From a checkpoint of a small transformer trained on Wikipedia: 1.43M parameters, LayerNorm before each block.
Each number is 128 + 32 x the weight over its row's rms, rounded and kept within 0 to 255. Layers, rows and columns count from 0. Numbers have three digits each. The size before them is the row's rms in percent of the matrix's.

# v: layer 6 attention value, 96x96, rms 0.106, rows 74-95, columns 0-95
# o: layer 6 attention output (transposed), 96x96, rms 0.0799, rows 74-95, columns 0-95
# up: layer 6 MLP up, 384x96, rms 0.141, rows 0-46, columns 0-95
# down: layer 6 MLP down (transposed), 384x96, rms 0.0527, rows 0-46, columns 0-95
v74 096:117059103147125129099114151119148120145128171163142178154093177166178094181152117108153116127020069159074134102150101169110151087095132120115107158109134085229140131147137162155157120123128110144114119139139151087140115139047156145041119132107161168130148140097125153137087133119120113128
o74 096:136159100147113147129158101112155171111188138154124162129167120074173137097142134084137145079178145161123137153121142077147118170079177154105151071118062125130094113166131165108161057122195118108141057088108135135128146150131069110134076076128109189120138107076186153120102111110125174157
v75 095:141090165089086139123138112139149113119086157095102143121029100068096143102112127171075140123127090140151144136162131115126173094127170148126177098087121137084076129105146124153162122068132137177102050151163116095176182156185156124156138122076109183100113149079168127126128075085128126109
o75 103:168096125177120112150094105130114083078077069138125086116147117222141112157138156093087157095166171107091168163135140152163099167169159142137089114124073102108156123164095092185139194130125132145105077090093134083143147160174130093165145129150113135131167129081075128155166171119103105095
v76 091:106087083117206130075095172156127183121085131152136193167126158131049058114124061175091136169150077177126146109105177138110170142131117129104084092140101096059122139106136117135141147183097138119095129157121110139119138165128155151162122102166104178164070116137099129108136142104138167142
o76 093:146066138163123001078152106144144149104122157172082185135185092123116100112176121152139147154148148112134099159116127063136096156143109071125189157116109124174112113158159109139153180125147092113132205098126150086126129132135081155122088142090134096149143084121140101131154160106156139082
v77 094:108119134150190160170132077131119146121093150143235112156141122143165071112201143109111153067075121093153159150162101165125135170162186136125125197106052136166077086162125088091129087137095135082111105143160110138148164141131116142140107124133138155116167122171106148159109122094090097110
o77 099:113134153133153143160093197133155155088109138225055169087118150117113116168116112154069178129091108085152133102156151132125068095068192077136113092117114122113163146128125154110112111146113144139156156086161126106176068125129142146153116077156126156083089131057124148139138196142134145131
v78 103:129087119105024165144116149152125132116132148157142075153132168109178126124151094122201163115097151089132082079193065180117134126122141128113154158124078120111162110119091123115182145111124161094144129129097191107086091148133136157105122174115121042162183128107067149116133120079129145124
o78 107:192171142138119146093163108084143172127178110087104150173126150055068149132083125120105180123143135101134085141139112160110152110131083134188075090161154188096128101140112121163166088067103155195140116143115160118145125123147099138041125122171134151090125118095162102144109140062149163149
v79 096:133162069068137113165143080101139111177120122096163084115175153136120134082144128143126148131147152089147084175165161178118099151125103160138144106105127129112137176173110093090091104134139114154042205158158136189134186133151147135081079137110139112174121129137067112208176130119106146140
o79 099:083114137158148100104065147163128077136178160155104119087170134096082137127184137108136172147085133111121115119213160163123114107128101102099100097130170108126141127125120178105113197056099136135126095148172152166111105089119135136129166141110146109144109167110231069159092075120158107156
v80 095:135111112126114131102156139137097179059186093102169065155118078112194110140161137124183178188167145123155081161168150136146165120125138156087129091125171157193122104110158149122089100095133154149125095079087102143108087116173134158119073146116151162157109123113176118122077107082168151178
o80 102:155073121120067188108106138110106114126144100105177185115124128160109087166153093041155146115165176139132142143190071129173120129142064121150126095152143155098154101151110132061133099183148093158191157118139131118117111112120154176138152070113189076105122121115137168151102139097089096151
v81 092:135152086155117155144124116069079124052114132122167191191131089076135191122122134146154106136104125139156151123145163073106157068131076149213107116177094098106101086184108112131126136126104134122093128150145105140184071149173155148099171146185087127102115113138120179119166086139114139124
o81 101:135131139118201152064074144121123147141094115118137161138160186159097089098120094147165109097094108121089124129085118166145121122169181154132142139125109098206132106098088147202161131135108195073133142153128085139204162115097097046122116099115156109118114114100116109081155160122166174110
v82 093:164155154072100194154173119153085090176123106127182141154164106070110167113158104059118143152143120103124186131171168084153121122134067122069135122053109143131078137110126161123187114133163146127121161139128146109174152048138101152109138161154109102151135119149125081091133154112124196152
o82 098:143073120139146136162157094144103126145159138176127126144097082150128081145147099101083103122105157177163131154133040169105138100122092085113083116085078162142160119074207165183149181146119154123132097171118138175159139117106086138136174138078148162162065091065119138102100137131148165126
v83 095:127129133154147110079191100107100126131161157224191102100165113158087111093103109186111136104108143161097082135116104106106152114157127089090169080137165126160116140154088051153147199108092097136179116113165110148105144150154127106091163149091135109116145135108104185072102107152109179092
o83 108:103070134152127110136092149215111164165153110136112144083135165081126159149128116146122128126129134121105105122128093173124133105104122170161114193115100097131146119089059093146143084129165154148101137086147202121194155064122145150169096110164058130127160158197165125088103071104091100139
v84 095:169113157133120110144130131100125048135085147140130149109146160103175165157109168152130141111146121151082165144153096163160133133082066161157132152126188103150151137080137074051121156105133095149091143151110137137096117113164066174101140133143132072139196135129051133195089142078149144074
o84 103:108068107104050136137172126093099104119210132109084106143149087114148137092118125084144166148039142080117139145134177157106157083149157185127167121117162161041156176082160141139151155102127160101094144142097184132114160142107101103136100143121122160115110120079157131132168159125183130140
v85 104:164132145142086124207159163108164133094153102118140103150081156138188102085109174061153104100092129154117125125113139151118145131088178127106171122084174084138133105091179160105055069133114120092122106146113151121082128092206143136153149092114126072168111142097124101128122073064106121167
o85 113:088174131104107172160136142155125126117128093114149098178101143106047138088184135088115108093140134097122167135172092095139210133144179125122100101150090162069140121187102132077162147134095198160164106145136187105094134193090137123114124123064134118104133055164115127112121170152121127122
v86 089:127149134117100152090091122134151091150165135124106124132077154173147153118099142178119108131145156127128179163123151079159181139168070154107146095050142086113106102152161098107137129128147173132107112144073111060140116121128130110110129153045143128103080051089088135180096207147126074164
o86 093:122100190139110154140143083119102098105113081108164148179120068114095121127114168105101112136109100150097097104110123144148059154155166111070216134131117138117151143103100200176099115175149094105124176125156154156134117196182106142144156162108126111121161092136148097202096128073107148074
v87 089:089149127094113138123103152058115192087123095158130120164152108100138105130056129120145111099169128123121142126195183145112110094126167088106099120186137085175175111109093119063198143109148118139154142170153165109129104102161133103153119102132108099119223159101121124132165143076064080116
o87 105:134182112108136086108129067155131163068128085118153181187106150114139094108135109150153125057102090120148105154136120155122134158121159167191117183127149114071132088035136124168168154106098134112142131203116166116117137137117205068096077120070149115171132121093130147134122131142131122160
v88 096:116149134101116114198113125071117187162121103126148127116151138136100071106152105077104161129137165095164166110155164111085095125158145124090085127129129100094099129148144152186117109155083123191170080129131160121058108183183074110121051133143173112086133117113135114100134206144153085162
o88 095:161144113085161105104113111132143163151093140111172123210068103128143123160163106169144113145140114105113159142151114134132062139104146125099172098130135145160102120191129138093130098158114177135158167160155199090137114057197136149096124163101059118097075188085150099081081106132121099099
v89 090:099131097080089163109169030109146108151112123118146129161156113187124124131149080065151126147139145171125149051140105122099123203198111132182129170174171124101086135116129166076161147115125130081134139139084155098126112120107167103153090150129147155177117106185090121157108142155187128118
o89 091:222132152127114089176164111108105114108163097155169126166139121164146150122097142138154108158088172110166167114111127109073115106132160127099168113177138038146137114124091165091103116077112120168120089154158116100112050120085128192082195106120162153119079150173097144096144094140130138122
v90 094:083123175118140120077166181102066093111158140162156148116098105110111065050152130120092101134187188107103159136153128103103105108143171105143115170169102088171122120114114149148078187130144107177119183095141125134208108120088112161136129153095118173122073125111141090109152167111094177128
o90 092:129100109160127151173077138161191127108139107154139177137159118109133136150141115064087180056156121180144151112154143135108156043131170111117153165083161122190124071130158098160108134152124111107178139149104111122080079116085126112165058106162056070155105159148137135110154096126145135126
v91 098:130147091098196118150132097190115131156105152138092086116151135124127144118174101150087054105129190155135096155122145120170127133161087122127091119154093122126058115135157101117116193164167065174127147141110092177111133095078135092152141189078114113072120128073136118206094094120152100141
o91 112:107148126116109092124089149154145183129147134194162177041122084161124121135108124067101128159120112214133131102086181143055145161141129165093149090096188112143099139114118094129102135125134161104113146065176098085129113158140146156128117112176117163171091133105160089144109127125196121076
v92 093:132107129111098160120046121117160121119163142163142045184082113167177087128110128143138152134140152124083090126080165132150132164142074160141122078100083157116091161093157166105149074080102128193116128103134174139133156166076098139175127079118158127113102110098182166171129108091133184119
o92 096:125137149141094176181151095091107104116078187124177134129123123111118118145117132128125130143125129094175166098134140130169144149187102060155144158200103107130159133151178115096177178104149092145195130084152094118091082124167110045124129088162136156105110096121113123111128082042097108172
v93 105:198134107198098110116153096112115167058177101089098103182139123158100087123107100105145154164061147118057069093112102138092160113126154185118110090128135161150078165130153161139095107118174125127136086170099164140136105102145116136150112086176126164085175153136098107112097198137123108135
o93 110:067128170150080134120131122162108092110161118085123141150109140181129126105096167094152094183157102142115176144181122094111149182122145155159109139124152109175175103146157120068169045147104116141175125087099124124138087113125088117054143139113148146159140091066155211107097092148098171120
v94 087:071124157029141164126155129114139164136151093182162127096104111174123158087138160095078116142155107070120101124142096105129196138092172096132077099178089096118118183121152126153211167090143094138130126097128128152136175142103143126129098134139139129083129183174128115077125111128120057163
o94 096:130177130125106134073087138112139080130142134125141137100154167153113086131146117185105130062143178169098178107107113138085154147055122063127164196114186125123121081106210121116096100145127135140123138101179219096143096119140113111128114140180132099167104168126133107154093060143104137131
v95 101:196104132096088156074160103071144116109172156135094110151150129161192110091140137096120200159099129097156095149101134102175129072111093109109153128140133129113169138071095170078150125106122143147103117146155148188140141125180127166129112103088077142151194101148180150159155194162125068129
o95 102:145127174115074169098145146171146115131166099088168128141124171101111114124132147106122089163163078139163146100141132211181127137057140071141141160097135056099118133124123125094176158154122092127087137141027134146166126124142099110081163145127100073090112126101158191166115133100120145174
up0 103:104159100147145138131121122158135091183158144087159089104223209104052129124159132131148079165168128108106176056105120164099177072121112175163120181132107140151116131125092074135135102136133168108141128118097158107144087114092130105157119101149111139107114116190129113118152175091102058121
down0 100:111101162107084187107115148116126162087120145127160078091163104127141102127083065078132148145143024156054139098144134161114153096178123117143110132140093126123135140138177175076132145077116174103085125132114122134105153103108134123162146136110166150167124143167155132137248144129115164160
up1 098:128126053070109140147128116122129143177102179117127132042092153125146091160136153108143097127171109151142091103137116096182219072111109158133069109133173136083109144171115126109100069176133092096132135158096098164189139142100128106105107141118175147101178122150089085127116185111102118155
down1 100:099119136159114115106172172135092112140236144153184113090143132161146148110155075144100101147062137103082116071117155108104126147148123119103168156086108143147140110132108129172124127139140126075127169102113102084092145098095172085136151166073168094207136097105214097113136127105145129175
up2 097:126109130161141089135170132091113100136036170108148123157123167132115122114099171083146131131101066184157119183130148170165071159142061176138158156151082159090134136093109065092097089164159122110121121160118145146149123097144151143137104118075124175070179097173115114056118116156154111139
down2 088:177088164179088133098130153061170117081161148156135078069184131160076126111149083143207073111102159164126072111136126138096166110149109150145116105174104136157131105104129101063147109126139157163159132141181111123117133087132137105113071151102141143124129139074147170187182120112083101101
up3 101:136125181135141109106118145092109120076086098177077209125097106060158088101091160109122112167167176126165144182155097120151165115123134147143105099133112177141073139082143086096089091112048167178175128107112134155157128147129133117092113186110129151101141170079153164179102130165122137127
down3 095:094176038117094119095118087107131078153143111077121121128186179137195125113176097140188103121111075074142170130143086164134109111076146131106175104131123130100155074192135177153104120162164114099106137160137102164138153109160198112120141134134122158090117133126077172171171110113117103122
up4 092:132071116158103114094145170086136084112094137083130064142143107106198154118196133164195102154124131118096121137133064179086158123159197147117179137128105110161128096140109160183121180127115148093152080069077133125092125161119110146083104078120106107144158162141095119165165174139153119101
down4 104:169167158146083110145108140081183164122154086122108121140147153119132085199141092172139157113115126140097047134136096149203182104075134141099083060111097172179119131125136128171119172095103160153123101111087148143172086110085159116105144132151150150161116145165081113069084164124135139091
up5 095:130168170152131113101104110105193103138122169114143141190145161130143139114173072088167173115142183161132146178096065134108141112094104088075144164134124110136143109027144119104061160136171148107207129118113093121118140131137098178100119110181125125139106146100142138142138135201192128127
down5 098:149131150121171082133102085125100180155111189131141077122118127100144133209141084202126136091158161132098112138170108156162161168088151140105097115203144058074094115091085127122120128131059058173104139126101124155171098123117130113146123156138190140101113135100076133127129167086135143149
up6 097:111141085124125163083094109175177144095117121146164141098139179107168120177124167140204061125114152133078159154134204125146101139165211108113144129105125162187102168089148143128127167123133123063075105149072097095104183145104137139105131191163135081147107106099112103125125141111099105143
down6 100:093065130120152107134118191115161148118087047083144124120210110137141152119128057103135201159146126151195168140104108112119172103088102100167133144109146107113117124150105133133114084183110137140094152067195153117140099116139160148113073127109137115127164130196072160137119148111138186119
up7 086:126150133117084118093116146125146093104132181107149117145136156135078072071112125141120120115054093130193138112107119140072176111166090185143129115132092160163153130134157101117180164120147122117134159211137092161141168202135074163084174126103147134117077155188171157171121139130078097115
down7 097:127111122120139113077091125091132137142124198164110167127112157155178109152115093141177182135128116161106133149138118104164103161093109154098122092108106078141203156061148083109123171252105157079117141106126135159140105175086107122114151127083122146125122188127159141086103158108068143097
up8 090:127103174082154101118165158163110101113134099093093149121160184093069196153156153098135149160205125069165135185190175050142124047159103140121144138139161120144135168102093131103114104107117082126150094105108095102165120115091130148147126111128115130086079169110107118172119152084114164120
down8 094:105090176179171158161118138080154120144137081158133118092100072134097158196169127144143090139091152134115158095115080097158104147061080084146160185160151133104130146114134151153147140134169157133130108189120062117117132084118161165144167146177152082166119075114066128125078081128138104091
up9 095:133077103116122145089159149147109101166132167156073203083117191117131120136144076089146138147086144144155169083036113196112099121188167143114158149167131188163096142121145125093104154125195109116130133128112125128130134133119132084163161116116128147105151104176146130110098179069178072142
down9 093:119210145159136172136063102146117119063149122091165164085105197125147096100133148127142141078119121162171164117155171137158136124125093144166124122083152189086124089086117121076126122155127119106108089149132123150132083155159128130132068195156086074147116119099171092165163078186149141098
up10 093:074149156119111136138112158151130127131139132062122094150151127107169162078114177092133068093143151126181139150184164151095076100134118127175133142113128145073157179140161091178106144087092090110149155089130061116159078093135149139128169119112147163092133133110132109233109107094070092103
down10 095:151129095120193064151120150071092138157154079087168161188160195162106087137148124110121119114091123169145141129086106128153122116155133158121142080063106141158157117130125163125133124103101132095105074141201087117102185125213133092121115148120071067092140110153152140116170148093162145105
up11 099:140095138130111140177044169151127122118114152180097193130125124088102113084121158125116176096051120108138171120118122066146129149176165136154148119147131216092158107135095169134095113174167166113169130147132056130132114126109111179191046114145185106130126113144128154141103131128107150113
down11 098:136132157082153117159191170156139159143166069119167182091112148105059154122159091116203123088104143160169167109105074161133118113157091141120118114132101113115130202122113165125106180117102126128134140182148118092061130120089046082067118140121167095092156113152145102140169103114144136130
up12 103:075160162140200138120072078116084131120099108175122138128164086167115161151158132172143161142106157150054130140138132150116167121048206057077104106132170167133102105136113158095132104131058142149084148159078117146091108163143155105139147103107115109098122075159183134128142106145115116128
down12 105:076166075089123161091105096157121123115080151137121151086122180067146144111186126071099143134107108151155105095099222181167129133149108134111128158158123149153157099110160143135090104111150147128182148086120094085095153199117161082150156160130108166183106145110146101079122124144138076074
up13 094:096122129160133126184132145155112138126136109099163099133157119107121140113118086147117102103148154148098153114157126047142166151071131167162142111156133182144066189162040121109053094149166155149062143111131134192184182110183119095136149176106098110133118152128084111120140109096099075153
down13 088:140149142129125160088144136103176173112098170153125145156119164125133142174158155084112122103078099131144152176184150085066170102160068103114134168148083085150152107073120137150083140116155107175123152122126080122076075081074178117145112136132177119105118085122207151111072172138141145084
up14 095:160166140065155133097144093132141151158143163113128123099085148061134075088171109118135106140107045149135077180148114144139179132099120158126143128103090136170068075094106171107136086148194148133124094156135180072140121100100141172108138106139144139095165180162154103145054147172119134095
down14 093:116098080127137144131206122166159130145142140134125078106112094182108102095147156150139069188151106201086069152080138118135140136147167139164102127166122092087155130110083096141135158123132089084094114186157094175080178111176081097146178104150131140086123128113093160105120189109124083147
up15 089:138151147141142142089183075115191121158122127144123131088140119108142128137174134140119097123115109127128167127148150099149165147162130089052170155051066150081145164127122148068137154158128116118130118081202105089112203166097138077101139092129115122072085090138124130137154146081216112111
down15 083:115154139130127139174117113083055119103109146073150169134114127183114191116056083106095141137153162128154139137077170190167158122132162165181059125148136145141081108080116107164102118075153112160139150146056155128107068123213124123132144153135104144142109091121119153097135097095119127168
up16 106:109141090162124187164133091124147136074099115165087119112083134162119122098094080131171108107132107079201091089196172121151193143075165130132100184121141116133099078109144109095129180107175162125128109126101124160106136187083116103099150111153172147181138095134131147118136072091164064140
down16 104:126107104153141131123119047114104145104148184156118126091092165162144102127106125047058151131146156190100153106096124133115156145128206128143161117069130161129163133126127113156105141158162165167135124103160105089049144100142123092142087155165052106150149146125115159197101164098121130184
up17 095:143082197164113119156170067151095173142143144162085219121134171081082126130108119094130138138147153148148129088093070143135104106160150105170109151174150206103083116141142150102185127125085122156120093144091136185174124083129111122093120091134117134145136140170142143095047095117156110106
down17 101:087129123123143093188087129134135146124119070130113116124145135168171158089174125142112133097119025142090169180064168076135106146078151165178174166164138136132169136111137164130167166130134110161129112073110111099079128103121170201117094099090100116101146174184118134138120109131107098079
up18 103:121117131133130096087126153155106131063141078159131090141114171123093195151069130090158130134150151174127148076136146112047189123136111103142194163132090095142091154179168102125158178113090134138111185112104122075185114127130125167118126090162103134109170126149041096113081151111154147126
down18 098:075100161104177146210121145124176134122115107125120110115098130094136092099133086142107171114155126100169101116101096137146123104149125167191174104095164174124134113127140123077081098116109163141120136160118159103103200161093120068130183203122144125133117095041194139145123102117141101190
up19 097:169122190152119161141115147192107104157141103117090164130124117093115107113124236105098119063057151138122106128151148087200108093109157081162090131152118154140117137140122095134146085104124147085090068142152100115159145121116076076116159108115124163130147141095178136179099117158156150057
down19 093:167122104156123135134118139161187096150074115170089092094132130148159047111126187144138141124120142200123096191138134098079141149105174167183124118064109131111020158089133149143094135129105095132137093139103105164118137086178098134141120115064128140139126091175142160114155134094154158163
up20 097:145192134157167125175072123088171132124121132124052095101122168144128106138091137132144111154113142178133106159119063159119125091111089146175174122127137186056084138141142101137092141097144118131162120121157141108146078155173161155176201088148158095055155138111148115128057148122111165090
down20 100:154162100058092150136072134196120087143069184148118114090135151112158097113174107136055119162145094148106098133161149056103104199146120185128117110134182134140096094180085103099112171148113129103135141147125149152187164102095097145159118155118118142187130168137118115096171141099102122088
up21 094:189127127112149141165133093189155037137089119088167135155097096092124190136136150087162153083089095142145117107156109119151114119133109083142082182129115120180136174150072158065107153109100088128180146128123093148213157148117120102166123154172101138178099127147108108085085162124121153125
down21 102:113128112128126091085064113099063152170153138120106166085131108105138150164189159135108108200153184110110135139098148127140155141123132132095191153148131137122130169130155135192150056137150144099135099126169071102157076120086082165163155162072121152073140097105097078185089124169103126149
up22 096:124176122108108184145106146167102161103131103146099141092142086128125104149142132164092110127103108133160128088100176138108100087135128094156085193096110176156138081117077140119165114220074165080180090140115159206118080105085143145086083075120176107188113091117149147108116135109118120151
down22 090:107118115103065114148152101107109107099063086140129120100104102132217143086192121120148085084123097162101124186102132115147125088118140168133045152157157111114204153130141097099109140176129146189122097104132105182116163125154140101155131147126158189102173132146133170119135049120135167130
up23 103:115124074101110197136129140029130146079148134131144089151095125157078108102136087160131128130093160128095103157150119127138143114132038173120114091182186163068165103109129146142140182125120122159105126037100112109126111134121138151137182162163157142178101129160126134106152176094172164133
down23 112:142071055079128091123180113158197115134077119172175112170132067158122080136121125109117144101178105150122108148173192165084113129150127139048152061154164129087116150107177139148153125119147151159127116155136178126129083146095175074089121174145117150115125081146125145127124138093116083112
up24 098:088169109188167109082093125125096130127129192120154150116145183129144074164115095165107163049141102154094091086187114080136139126102091136117190133145157151144124176121158154113129105139144092047129161105131146115132120132161185109099137126094132190135063091140141156152114112125093048124
down24 093:155101108130151216127143134159143151101092050069095153112096079171084140082157145131175083160102103127124051144135144139163096138137116099128143140169105079132213146092132121092141158077204174111143084106122104095124139120111142167183119078136131105128166131119149163135126149141107141163
up25 096:115124172141135129124189180099165138159103169087046056111105131117162131113142082100159104143076157127104114086158171151140147157078134127112158145164097163166152124143120162106135072152158154099082151069121100059171151112102139119174098118101127114121106131122109142166186153106182138053
down25 097:132097119101168063143074150139134129103128061160094123179186116147150148173151115141151136140191182096137133137102122123089125136174098103116146147113164078102149085168146139174118121147085098185095149128116139138098162066139099163072063104152215084111101118114162091119108147128131184120
up26 099:159180098083165179147134118130147150110123117045035145119183190102119125137176048121118113153149120207183124079110152116168146123076076137127148090146104164175133122108157123170121117079111089142120132084152133150128138148087146110111112107167131144133116104107119141170081156110122174104
down26 088:079132118097118121156117105095144139166187153160164089090110096202125137168122138141215071128099098102069137169118106157092132053174124092130188087110113120165139145171094129114125101175146147140094113134154126171113076119151130088104175157096112131160164161120185118104145096113089074119
up27 102:177128163143158127175198138108227139127098141144140156075175157118082175094147087133161182122168143120123139111125165106080153103162095140144133084080083147121124143112141124102121106103068146128160155149097129125100123060177105097183141091099172129101078129115140045101122150100135144113
down27 095:151118111102122126050120142140121124156143147069138050117158121115189101168147129143092156136135139104114129132121088109151096105067140129110094165150124111092080126186125101126104122129150094081131130112108149155206068115102196155198074133157133142162169126179148179076161124123173183111
up28 091:122181153161157130143143099156105157095100132132187144126134179107120129095143099111183143122093066168132152110137122143167115171122132103088171087123145145146089169177174088102147111152194097119044114142059108133102085177116128188096095116141125145152143099136144085106053126101064095154
down28 099:144123129138161096120089107087131128191058165140056148171082177162110138106132096082080119069124116154125122143141105152132121182109112121141094054122097189143164118142136134113154184115153181130160163139144144117105079149194164156143122074113159077162081170096075118160150152147131134110
up29 096:118112144116100125111130225091136099131159168138074137096149093136112112186115081113160163113167111176147167160138112089130135171135090081130125102118126141096140152075140187139135109136175169163130112123135098139143133068130041127178162057214114129119080119147167116134103118097095153160
down29 100:093173125116146142142156147142152156147105074147171094139120085175122080187104118106148142073122120128094114139082079114178065139161160138145162063097136089131137109075137085140148176129160181089114135178182069199124116139123135138148139123083107096107140109102141136192145179157068143113
up30 093:143163129117086150149150128135155054055080101108114221109127175117104144164079146137185083085091143155154130065110159123126198153088092128092127122160121098108170125124125190120150145168085126129109141117148071140120099152162123176109120126100125131109132116209163110097136178127161099123
down30 105:149179149086156158125108119101206163113170150083125119123153105125095107149064118122080125146107133125140191149136101147121176173218145123092123125064117139094075145128153072139148129158128117127115064073184137151097104125109107132150122157052170102116175162130098131086131129131163110186
up31 104:105127103150108138131141107093137095102135138154179174175119177141146165081189173156068129159037150076144116088112151123110136180129105181103103106095119111077071126078154179135150172161133090095156116118091089115149130162101150129076106177136130115173131152141114155095183160159159156161
down31 104:115098127164126101071141087103147058179073041100102090093076095142165163169125140165099142145145161078120105072135130170103144185169103155179150136129159143116131119138124164108129090125138075172105120088150175100136114174168126117146218121145099118148122129154095148158158088112133120148
up32 101:136111163124162155162104093123117112134177139188083105108147168146130070143114164147142113133101085188161121105124080134063091126096136123124116111090150095126120127139143151136152157074106115134072089166090091169134182142077210131108087076162188129103125099148200159155096148083099166153
down32 095:101140137086139133111125093085181099153193127088103141155077109157196156158128141081171080108088147184099163098134113042137125051158121111076170143149149150123141108101113175107111159183140158160104088156130090113160162092100144178119123164117119090094131127161128134130131145118078105186
up33 102:082159076062127114133109183119139115160113109098090124138115112126115138115162163102132105092113131182115173122089180134117148136086122104065133178134135179051075123089153126141080096210164141125128165091130145064103095178181140144146173098152095130136111098163132107120127179085119125074
down33 104:130228105154102184168156102151104132120147093193111078074089158153151145111133152074163108139159131153117141128121116083072129134147108112056106107133109110072166186159125184128112137124138110147136118053128073116146123092124134164186141116160196131116120117081172126121089160124119144092
up34 103:157127087099062146126161088160070112085098140104151089187165140151123112148175165081083066076117127126096175149109140087165100156144165125096128130179102123153161115147132137088080164153113132108079126184160087128144131159085060151114163092131165127203102155101139123147078155097128113135
down34 091:129109114110112150122131113113075142147107102123145099140116144114140155079119166121105104128145137152092131216122173171141123047167125096178221079148132184132160078133077149070103137130123120050136136178068086121117107096153148123141113165175142187143144130130143175072127133119117112086
up35 102:073107151146134106132162112127104162139106112139136130162086140122076151114114137200153124145152099104113199180139138078124211162117087126130093196123109134108149097101098102140164087099151124148089132125106149075195142138140151103102083126121158185126142173189097134155165092058081114079
down35 101:101123083167129156200106133154115192136200118146122087135136096073153151122132154077063223094163118156095080124117052143106127172111122133101167060144106167154133133161085161102093165167154133159139127092113110140106170138153106122131090089139079100126162103114135105114164113109139153145
up36 103:114128111122127146113183124110175128079108128154136124133129208168080090119168111116130130144182103135108151134138173157165112061084125141093195087092102093086090110145174101085150189110187135139157124143112141092161161171079147160123095134084151106130120160144121162127174221094097116104
down36 102:133184075132181146146066136127185107141093119128132176120134102149108134153165091143113103128131166125115114149160135142129163134135147135105098193172177061145139088096119113141110115175104059092153101131118067169127062119156116028142119182139150162073115103138114119116076111144160183128
up37 105:106095121096116128146101188132113151153111119090120121128127103136141126057101180129115123162103202149147181169176206077172133114125164110114161156185119161075068136161055087118093093157103143053126147080145088123069132167099129123141115137116131165142102129181137138169124130119094119107
down37 092:138178130187118123116191076138098113108119098089142121110121138104134117091140106147146095184174123140115056146069132122151113108128117130177134108029100053098194103100173113092134154076175100153120114125120135132116177134185146092131189112150114135195160134182138119144120154138098140106
up38 105:091133156135116111139144178159161118062176111167129148106131141154096138106104153102076168142139078102126128132150097113095169175113106095146094086126115161188134150099095136201132106123153128118096117124114096064176098120177181066139081074181096151114106164127140101095158207096138165164
down38 103:161175164119133134086206147116099127167141127183162149083135097096080120086086132139185127161118136138166110138153149158135138147076191120054146161168121162109141107126158134098151147080183042115073093141087110094143110115153124129135096088154074159121135138112121156125065112177085138137
up39 092:092105100094100147127111159064106146154120083094151133173083149132086116103104156124155152117102155158127130065193158255127083128139114112144156136197120156127109090127153088177152140153122102158151100195062077135122134095139159096156147094147138125139139131097145104160108116135090104165
down39 088:157171115144140112123133118118149126113134089130167110144171074113084165103155073152151161190105132109114065141103142106095145168116134085140115191155084164133090140210135148108143136105021140170161156075119133103126153109148075121189158097081095119188116148104145126112116138090163156103
up40 092:136085092204136217129151157143122125204137172106098099137161166123114146086105123129115097136137154083124134168140173193165088127127083114070110070145103154124097102097087067115115134105135152151109092069130113140169171155107153123112129127116085140098130163129138176148154154081121203157
down40 098:140078097105091094131135086140157135086126094109121067138102157191136105112116166154144163098129121188112093168112138133167191153150133131123156162157108100085130115148159112140084170145150107097110144135192210120069125131174170178145135121122104112124082159066148080150124163102069057138
up41 098:111105106088118067116128118161094111148143144122174108133089162153094125169093099116095090080142150173090118168124122105116106112135135051134140170118163186122128135117131128170087067112123125087107132152211184117127122111137168129141191148170103111112145109198141113164074057089159099189
down41 090:136153159132118167099156166101179125091087121178106194143208138084160113091149088128130129126104090093188073059118077155122141130123103150134102113172110113094161115150111137091139141104086131171108089174088094127117153123166116089127081117154176088102123144097129183150143152162114205086
up42 087:084121133128124092117060158149149109149135171092152149143070079115131117168116108152153084120164097184119196150104079146145148153104144080121137138132230178105148137173112134101095141117179139131159116144152074130053106129105051099134139085167163126131109145101163152145139123175139072131
down42 090:156135135100184144098175158126164135094156113160109114179119113085164117091168128111084085144120165122105080119133103140114120120149126202108135113133118111112138103067166104129160087114122102076130139095170169126149191160153126125195137090188093159131067119141096108173166079096053191152
up43 101:083164137121127098164219093153192154147088107144156133222082121081123173148102184199106128130133095138143167116151143145094125123098071083142125131096194084108113130123117136091130120122145132151159132181116063173167161093126138069114105128137086124149120117139093118119127148125124116193
down43 101:095149150063123196188136116133138127095094151126089112058149129114178093153133090084143111049136160131094160108120126159173109169101128151158138182112159127100121132160116182108134135167125095097142109099222104123086165119070104123165138153151146131070140136114130165093097137122171122197
up44 109:121118136144118041161178132139114113057127137144123147157159156106157128170049182072085111157171117142200159061140120125127150148104123127099092136126142142092201142112106129114191120105129120104176098114132105151143113177180100118101059065138149148103123147091085154110117127114114173132
down44 106:127140133090132125112125121121187066139146165130106133088181142074093129104045096126101136094079161186150124105133145186121119104112110090166076151085184194138155126089195115154132119132130111132137133134081176109126184119118167142057091127150176170154091113118112106142141141104177154075
up45 102:153197088088156105158173101120143116096142126099193170145131188128128098117113115147150124068106065166131125115102109139185129141132106118147107103109112106080051112178150084165066196141183139145106183186122133190089085129157134141095150152153151148107120124133143128070125138076128126121
down45 095:163168205093132093130109120181142117129089173145113117113138093150180122161124132110108133199123093087169150098100164100141096148108081053112151138092098134153158119084109063178116157194097150121144112120166160140103149106086185105138182186114113100118168166117141162130143106096090081105
up46 107:082096228116177118135133133170089077122153175124127102130136105069128169174173154124151111200134129138118082199088098134165112114110141106120109112107112120074077120097095156100144185108074139073139106097098142205134131101172169163145118149147074138095153156130130101127145131126144146106
down46 107:131102121126121145124151113157105125130188167182122094211118110148099140223125062126116127123068130137040166170158105119113143152049167106124056109116155111158127089128127155150139083109139127085132151153091137139158081157145172180151171109128145095143079123092100126157125142123144133085